python train.py --num_hidden_layers=8 --hidden_size=64 --num_attention_heads=2 --num_key_value_heads=2 --head_dim=32 --intermediate_size=256 --vocab_size=2048 --hidden_act="tanh_gelu" --norm="layernorm" --norm_place="pre" --norm_eps=1e-06 --positions="learned" --qk_norm=false --attn_scale=0.177 --bias="all" --tie_word_embeddings=true --parallel_block=false --init="trunc" --init_std_qkv=0.0575 --init_std_o=0.0 --init_std_up=0.0575 --init_std_down=0.0 --optimizer="muon" --learning_rate=0.0128 --lr_mult_o=4.0 --beta1=0.95 --lr_head=0.00594 --max_grad_norm=1.0 --warmup_steps=200 --schedule="wsd" --decay_fraction=1.0 --decay_shape="sqrt" --final_lr_fraction=0.0 --batch_tokens=8192 --max_seq_len=128 --doc_mask=true --train_tokens=81220000 --max_steps=9915 --dataset="wikipedia_en"
Each number is 500 + 40 x the weight over its row's rms, rounded and kept within 0 to 999. Layers, rows and columns count from 0. Numbers have three digits each. The size before them is the row's rms in percent of the matrix's.

# down: layer 4 MLP down (transposed), 256x64, rms 0.149, rows 88-171, columns 0-31
# up: layer 4 MLP up, 256x64, rms 0.296, rows 89-172, columns 0-31
down88 111:498493457462503504480453524443597548526503517518472515457557518465465397469525502497448468508511
up89 112:538463580567520484478466532476548434552496495540533439518474466549533513543468556501479469441521
down89 108:493484449450529484490510456409509527515493555511511473512507538522565505433477508534565518503450
up90 095:476532502460527535505488545450429467456459439489532530531579506516466523527423483467501529418504
down90 094:534541535495611462465440501476472612439553474489491534488525494458486482504513512452518474506422
up91 095:562477558500494535523509475499472537515442418424431494474516483515467503489529494446455504505452
down91 096:538511449563586417605490477540506456487469467517531513571484489509448454543505516488491482449502
up92 105:508374482480538574546443524417546460562539532488480525493482538479533523505447463516555526386498
down92 105:519503515511459418480593553541425527483453445560485480509495474479490573518488531473487525565513
up93 097:463502555512494520476479544484519597539461546504502491479507520475482526473469503513467555488492
down93 105:466528532527509474533530491420499400482522423461493550482451470467428491568508494448545550479484
up94 087:493465546576521497473515491465551614498505479507522547466471499496497562494509485492470577437474
down94 083:517499495513504471534526458490455491439502474476462509440444555494526467512506394503509444465514
up95 096:407510486501504514462480436510516493479545520431477533516508448436502478538517451519508489441448
down95 101:559572544536421473513474450571486511525532479457487537556502501474510542572448431519481488478461
up96 101:457523501540473439524513419503508504491477520515504462458508475476458577517510474454530585581585
down96 098:523499425474456534469514465490513538585542535474517421478551508454510513540494502483525498475514
up97 112:566460496463487526537538516509530488466450498425527488566543459522505525532484533482438473460518
down97 111:496490474556465420486527451442498503531513444499457535510499531519417474544485485497507463527501
up98 112:461478457500570528461559515479470525471449501486577505490497520526536504584513420536497451570531
down98 105:422489473519443543509512489464461537514537549603481532503521459525463524537533469564534496495481
up99 089:481534449568387567514511534490438498451541509496462501496529485520424528391521482523495504543476
down99 100:535554536475487546462481516429430500485543476551498545460459539535503496470595467546540464468529
up100 097:515519539428478561474539527472464530519523457515491550478462451560452444489406546545457441489382
down100 100:503498524519519496473500507561521424574434435473513498507477537505538534492582495566500476518478
up101 101:466574426445504530484443552492489492492562598474510497456470454496465478453502532486495499483504
down101 115:533529384501562498486550539508516527515550445539530495500495567568523568475488514456516506502466
up102 087:516447525542438560541549441482433505485497499444428541511469503494453507513542509482469517544530
down102 085:541491486488526525535497456518525520465497569491525530526513508489563495464491475485499511473448
up103 101:562509426560509534514546494502447598475510418535485524469479549494489483549452500448409501494474
down103 102:493566444478521496524552490508475538515438600506522417461437453502509505501516491536556544536409
up104 100:460547523597497498519539522484556502547543576560493417512450476527529467502509516478459425483585
down104 098:466569450461451494469548497475513481592508557502550498595555503519560461478532505444448487533564
up105 113:454509532538541553475496550471451576465418513516524497460567500512524512521510433561532506627543
down105 112:486477468533455516562566488524563527540493517431562494545472428482438466567476515490493419533543
up106 100:450517519515478541540495502492470470496545515542480506512499485559512477570493509572472581458568
down106 097:477505539382498484491566459468563514452506529489492528510480536497523510487491428486472523491465
up107 086:452481476512381488485494446462515426489515544477464496533476496496561545568537471489548496451516
down107 084:501495507503562499527524541482483519564471450536556452526518473495566417469489501497441576497473
up108 105:555576533444453545536554508479483518484506543520462553519420416553546494527467517481520545482503
down108 100:422490463568516595533477527431506535520524544537522425425465542521507548477454517488521502515467
up109 098:518507544555465461516510427439547484454468545567521478508493488457557433520549431564470458451458
down109 105:536453611552536508471498546487530494514507498506487467511454520492520453499527482472507484496508
up110 101:502514551500484378455547423549481525541535490450466476498487543471470500575424527566507496473482
down110 102:452489536480506495515551523533526506530482568456551563468537410471490481469482511550439570436555
up111 100:477513501440461445475487468449450486550446513542537506437476510583492503507555494496559584471527
down111 103:535512469469601521559482468439515524520523553529502505544466418433464469475493433493516491574541
up112 100:522560536528464568416548445431491503513470507544507480400514515521454511490484484531508486525482
down112 100:518477473468440520454483489542508520489521519446517516530524546512529420504476368545428525475518
up113 089:514493500521534556548583532479498414571481492479521461498504473549536457501440527469482584488520
down113 092:533502429533503574469471528561493503539443435490537501548545561452458528452538498473459413511475
up114 086:483438458498506541497406501502522469523445515558501510488551550472533504556515441433526492500465
down114 092:504477499430553452545553549473422525520525532516490537527529515519503477418533546472548536543492
up115 088:404480463530520522514560478516520489506443535546481430550476511507444528476456563496475504413535
down115 091:460553466488502473436465495467464549460460510567530534476489506490514492516559477486497555557510
up116 111:513444483424468483503497482593472534454465528524499468511510412533535503503465527489505497515412
down116 111:539493553453461525468472483508522457620484484496480534462488549519491514513483553513530451473588
up117 067:513473483451494480531422444516515538461441540513483464524586574547566454468508474586460520596449
down117 072:495510455489540442489590506506515524541525484483466463460521503487510488414463525475567597486500
up118 083:549509523450509516436500423476491452513491444487516445508483545537546485469472477486447530497462
down118 087:426493458419567513591572536536452515507520536458468479528523449490512559496515446498487507494504
up119 103:496467481597474580473464486494570553503467531509464458505383512488577502507520437444519545502531
down119 108:529441482586503491474545528498529507500485548436467508424433511470549513467545465506484548465534
up120 111:547441556573505464522451448491461437488515439547477544500466527530427549516534559509476527478543
down120 116:491452589494489481507498502487444514543499421506489493439503466598516510563490523511515514509515
up121 092:508436523548471441442468473492455474515474526493460507482502460523442518539528496449546517423479
down121 092:470563514387523516530494464516464514530487470542522445530558544496536508423514481536496485533536
up122 087:498479546521558483428508585509499498525456480591570507490483479542488510532568457433467474416478
down122 094:544518528495455519467433552431466514553532485442496574512523521449496450511553529513498506587537
up123 074:508464557532509545557464510456516467529499456426523446511456528525436491467448484490525534468436
down123 078:511566543523499531423521533467475506558517478582487490477531439536519435467496489452481467452570
up124 108:478471496571519487493417462484533511523466477542514490556469536517467519443555442489483549467502
down124 105:510504424521479482536447488510504563574535549500542476499502463480491499564559408463491535502394
up125 112:426600550524505512490491483479480470445471533503539548489501449504477468487550419528452509541477
down125 102:516453453456470501532483452589520527512507390468509458476503446468485500583444438487486423511505
up126 106:539496547447565546507551445503424547491544530484455517522510528554555430461499465522456542572471
down126 107:465491454530486460497493513473478583523431587492553414549535543480560478514509574483522448472482
up127 102:478508587507445523432496453488549493490575557480466489475437533544472421493525509484439468506465
down127 091:494462447490561443491541566535445488474465543439504485572527469525493495515478368503523459522510
up128 093:488454554461480497565546481525458517516517543526472449494411486563507496556486515560506531509470
down128 088:483432469559542467543551481426529503503483446568515556508533482480461518504468480444464475523515
up129 099:555472506564559515465520433457483463545504595520524504532496442543524422488539384566453477509494
down129 102:476521447501490422451534509520514506442486460567447500498569534547590473436494542525452443451510
up130 112:509542522470568532410480484479460438486507588487441451565569493517427482541517415481474447503492
down130 124:517443600541469516485442478588476500454510497539559496562505498455537531545526498509495482479525
up131 109:424511524534476519537464479407500505492486455478487530523520571465486589517468515489514468463464
down131 104:536550466517493481542543478545502451468503484476491488534509509555515502561482451499488538519529
up132 094:492468494495517445538520492551503525545491474573457556515417535493530526498508513503483490447485
down132 083:494579492522445555513536474447455497503458439522535504495476408525487513513487482526494580505497
up133 106:419478460509533514527391456495507542526462508487543508508544476475458464561486496450511497414481
down133 110:515479518462541486485549503552456457430457468497476433508467519564520505559519500558517496522579
up134 094:482501504476422540433505460507481483484477481553489478450514513535526497541505581495459523520525
down134 096:505526579475518517452503510441522506526519469499482531509504547518447566460518491462532516510517
up135 118:519497468483479566419509392472526529483508504496464474504529424509452529463452576514491482493576
down135 126:517452509476466475462456492453541463525524437493553500431500468494445569517508486513526452521591
up136 099:552569425488569510498552483526491536447550546460464494462529503433492582439516471494462540493449
down136 098:520451493453551452488506513557501534509460547538460464506497501497430445523570461445404466459558
up137 084:510559449512422499511514498513437470460452501551563523522459431551433554458513528449532555477486
down137 087:493483564429473566470450484524597444436573523474460482519496448482503529483528528514521447481529
up138 097:504521518538482496444565547457526476496505527477485542465485568562522518487515502444487506369497
down138 099:491488512454465515401481536456444560508498453541550541559504508552495463541518485533512421524500
up139 092:526420539405555509477484456537523534481559551513471498404496491500481536523490480472516532506454
down139 087:432604507544450535504439488472429482580450475548476487582498497492484481538521490508550515506518
up140 104:468496569526462537531448526454476532522530448497487459500478473495502469477516513528432473406435
down140 106:531416489529533447567586436504561521437479545471519470472505481452501508460457584540526464518486
up141 086:466536519442553502425520543512544488512452591539493494519490516560512502451509513464515564405511
down141 081:568494506561497524560472489522527528462528525447527623502504523440519486475525431453532412554477
up142 098:466458549526466526516491458549499472549424535476453521479454524516524490489471435460513566465484
down142 102:472489479481537458499490551494492518489433473442488448490518557519546520435496530473531539584475
up143 098:418448497498566557535516477499529577478455520486558537468476473494499492512511509555578498484431
down143 092:447509434430455478470394556478477541471473528542547545487560572475505478539512539455471482418478
up144 088:528498482473477582491582459502471467437522480463477535492487455494505481474466466542514541521478
down144 085:485465523547600479421506496454517544476432511555468527449555549454441521493523481527454477497447
up145 096:422567461527490553471541479505511535466536479513495435550503537522513595515505483446521584509463
down145 093:491485522514502541550465531424529500501472477484519477475544526535515479493596459521452477593464
up146 086:517501495525475522479513489492485496453519494444497473532518497572536510518547472501510545581445
down146 091:581417519493495465526580485458557440490558544538476484533533517463437515561412489444436474447512
up147 101:533502453582507526469476520525518522464471529554510461444487455466529505527470503526514482485516
down147 105:472550508415518497517517505491503451505491494461536488563504511570499439470453528488494474413419
up148 118:419506491478553488504552582502497464449473531540517510419554522539457524548465486477453517562485
down148 112:522485579511522519498508454506537515457549472427552549517444485518470541530519510489509501498498
up149 110:457550430521520458519489464493492451481566583507512423396550508474466410505521451535463527524537
down149 095:578491531536534503485509482452530415385524492479413563494516517525499526461504475466514547570495
up150 100:467486514512495496501483462515514609586496491509491525545538581579521524464517429488484482475479
down150 096:555506496504425489515491502443463486444552526579475543502484476513521556452458538523507464498487
up151 107:547452506549543519440561548450537549482510495422553575525471433498526527421472524487543511525457
down151 099:535460508494418491504472418519507496504446443527520461521496488458527551500537486543493576541500
up152 098:513443530508527480515452477499473441459467565501482529490602517497455513531544455526443550441473
down152 100:490546527544490526491574445509436510507503424507509487418448568542444556397526516411551507590528
up153 087:521501522575523567496502462476447548488450451455516521500469500553452530473478455442493538574425
down153 092:505567442400468477492552510448424552539521543496532501546522420499452498492506425520510487513529
up154 115:508461472490493514499494567469471514496511484449570510411473420528466542474519552545500479448498
down154 103:462524541525528486481517420424472417448467552528551449596496523485504506464500445518538477483466
up155 117:443485489535480506462465473466425580478457459550578448519460462555482492500493485506557538431504
down155 104:522438492456554519472515502465625500460468483462462498439557510449457517560560488537490478541474
up156 108:481492491528487549498479442435459450461527606492469496479507535475518465509514471570438521566534
down156 108:503455467467545545555456591508460472461486547496499534493479477522556530423527474471525516518532
up157 102:506458539495497477500530544498466492517522512509549436496514528587499515482562483453453557437593
down157 117:516482501537446498507553442553495413523482482472472554523445459536511509593451513505473499528379
up158 107:532431471498533510545533488414476577525563482451547501515506465565491539508459458505460479430429
down158 115:544487487514502505504456451590498503467450541537462513458509450484511472431427541566443401556514
up159 100:475499479460458554517580485502469485544585444510547410453558468472565509505500402466513523547499
down159 103:455503539502527545532453515440496544512448531541544532478531419530464499483496596504443518507515
up160 097:421519478465561472534541530526541522553472523521491503525488567465443487507483485455476538456486
down160 102:538505548534422481548485517519490488559459478488425485500488492506500490510525432491498472518590
up161 090:506476571456467486470469505478502520488523543584541569413468511571544491438525563472496524360454
down161 085:437471426519509556497536445527453473470462450515492542562462584544482452502561512435547559493515
up162 092:516496492524442562536526495541475532496512495457449590569489495494419521593511442493476484486477
down162 090:506482432432584487533503548482552462461494430482584531521566484489483512513454497446504545550503
up163 102:426567540447550466507504435533561486524450510474530498505479536502565519435472456536527473495517
down163 105:562492500488373528503535547485522454538485482507517547511501465499433502544563470513430536410491
up164 110:422488463477504543478512499470490526577553429445528526531453528525417452479508551531463570462477
down164 104:487521424545484501507500490516539508462598523515451511512483470455454561534442413521529462495495
up165 110:460540447467511548456535486441504445456532529498506472501514463536444533523585438512504491471471
down165 110:447546471475445557494593505467524558499517538460446501461456480508536505440456546499539460461522
up166 096:501524504468436546515490529496517489494532470516487445503522451480515565387412489549449483488451
down166 102:531523468539550490529499432520408541439476544518525407589501522507455441410541528477481512487515
up167 099:476542461471497487411563500484572510572562482589504510476449485526424534544478446558473466502555
down167 098:473447458481440471572453468434492507436508434431523512492492524503613539494540517464514530494556
up168 098:570507487519443473454526556531502593474526549511492453446499540559457507498425465514466530507441
down168 088:546505508509464511507575429494495466513406530469613498559466537526505516428496489500486512534471
up169 092:506570525495510503490555473498485511475448444498574521543452513503481502520446462506473501481575
down169 090:508500444461573553473597528487502434519460541504561494454460493507501553473471477499486476470536
up170 100:554564447588491512541566522447570490498423431517434502509435505536440554508428504531491537520546
down170 096:466470580575479459550480466483496499508437499502543497385479414477500525490500491480503513532501
up171 094:464471545550512404523524495424611504529515534550476447475496460538531525477497526496459488465470
down171 096:541546486480535533431476522463471534394552497502569495460485482514494546578505507500501512551440
up172 106:572488504492419529490507469537584476562530465530474520482519492450493493504417500462535536484414